Part of a small language model's weights: vocabulary 2048.
Each number is 500 + 40 x the weight over its row's rms, rounded and kept within 0 to 999. Layers, rows and columns count from 0. Numbers have three digits each. The size before them is the row's rms in percent of the matrix's.

# gate: layer 7 MLP gate, 320x192, rms 0.225, rows 312-319, columns 32-63
# up: layer 7 MLP up, 320x192, rms 0.243, rows 312-319, columns 32-63
# down: layer 7 MLP down (transposed), 320x192, rms 0.146, rows 312-319, columns 32-63
gate312 106:457507428536527566515478502495523501490500546482603522573497487507552492520520456453532491580534
up312 115:423466476553478577533523489497552497461483462465471555514511530500475548490451467497502554438508
down312 113:570465560525496503554573498447513519511555464503462526489473508531490572486531535460513488503494
gate313 099:545552540518548477530420486448510462472512512460451532539543594513511537468492449555481452529573
up313 096:400498461504573568449524452497436502548491511482441517487452497521482525520439530538474479462507
down313 100:521507537489481492532515490560480498426537513529445514472439517548545466493498502570466465463523
gate314 099:519454539455507544446463498555501505453492508539468509591497529478420504435531506509536505556566
up314 102:519484504495526528425577533538470480466598528585533519497472529578532450575479476519484550454485
down314 093:471489482582562494528512465500493451526540523458491450456462512534555493478511519544537523510469
gate315 099:562428499513444490487518462543478601455517488433611496510497536523552475546511511555500508468509
up315 098:474550495444523512474445460521474541521471514565486440515459473504481477494494530468466478451511
down315 099:504473501504532522572414442504506509508474488488451523482555473450483525529515517500574553513591
gate316 099:497549558485514536541516495452512540415490473480489528493494523454503492497598502500561454513487
up316 100:470511505546494460526478474567496477474490549473577533507497451425485503478499449500447413494521
down316 101:465483463438549494463540539481490494429463512498509477536412585462412491473525484465477581498538
gate317 102:434487539465489489489533524564465515461491441475571463546482500597492490525446476511558486449487
up317 100:502430542482501489611480512387454425464444486489480477529433515545459546439445448521440481557489
down317 105:488521540497485506505458449477521492391549545433468403487562503456528550453446513452487465539499
gate318 092:494535485544458533540475494445502533477564518560527549533517604517494584419476458472561526527462
up318 089:521500507511471502572513547456530562432474533536468406502513449432512533451427504524532490522440
down318 098:532412485491466545507504560448516570539569543488522536449464561492511447503529498488582512521542
gate319 104:538501449572589553472521485503542525503482495480476530560579493512491459477469556528560485478508
up319 105:486491499449604485505507444504485480531536529449554447517473499411523486516461518566559465515540
down319 105:496519513466518472522544546495540489467451568476421520523447435454484495474589499456522483509502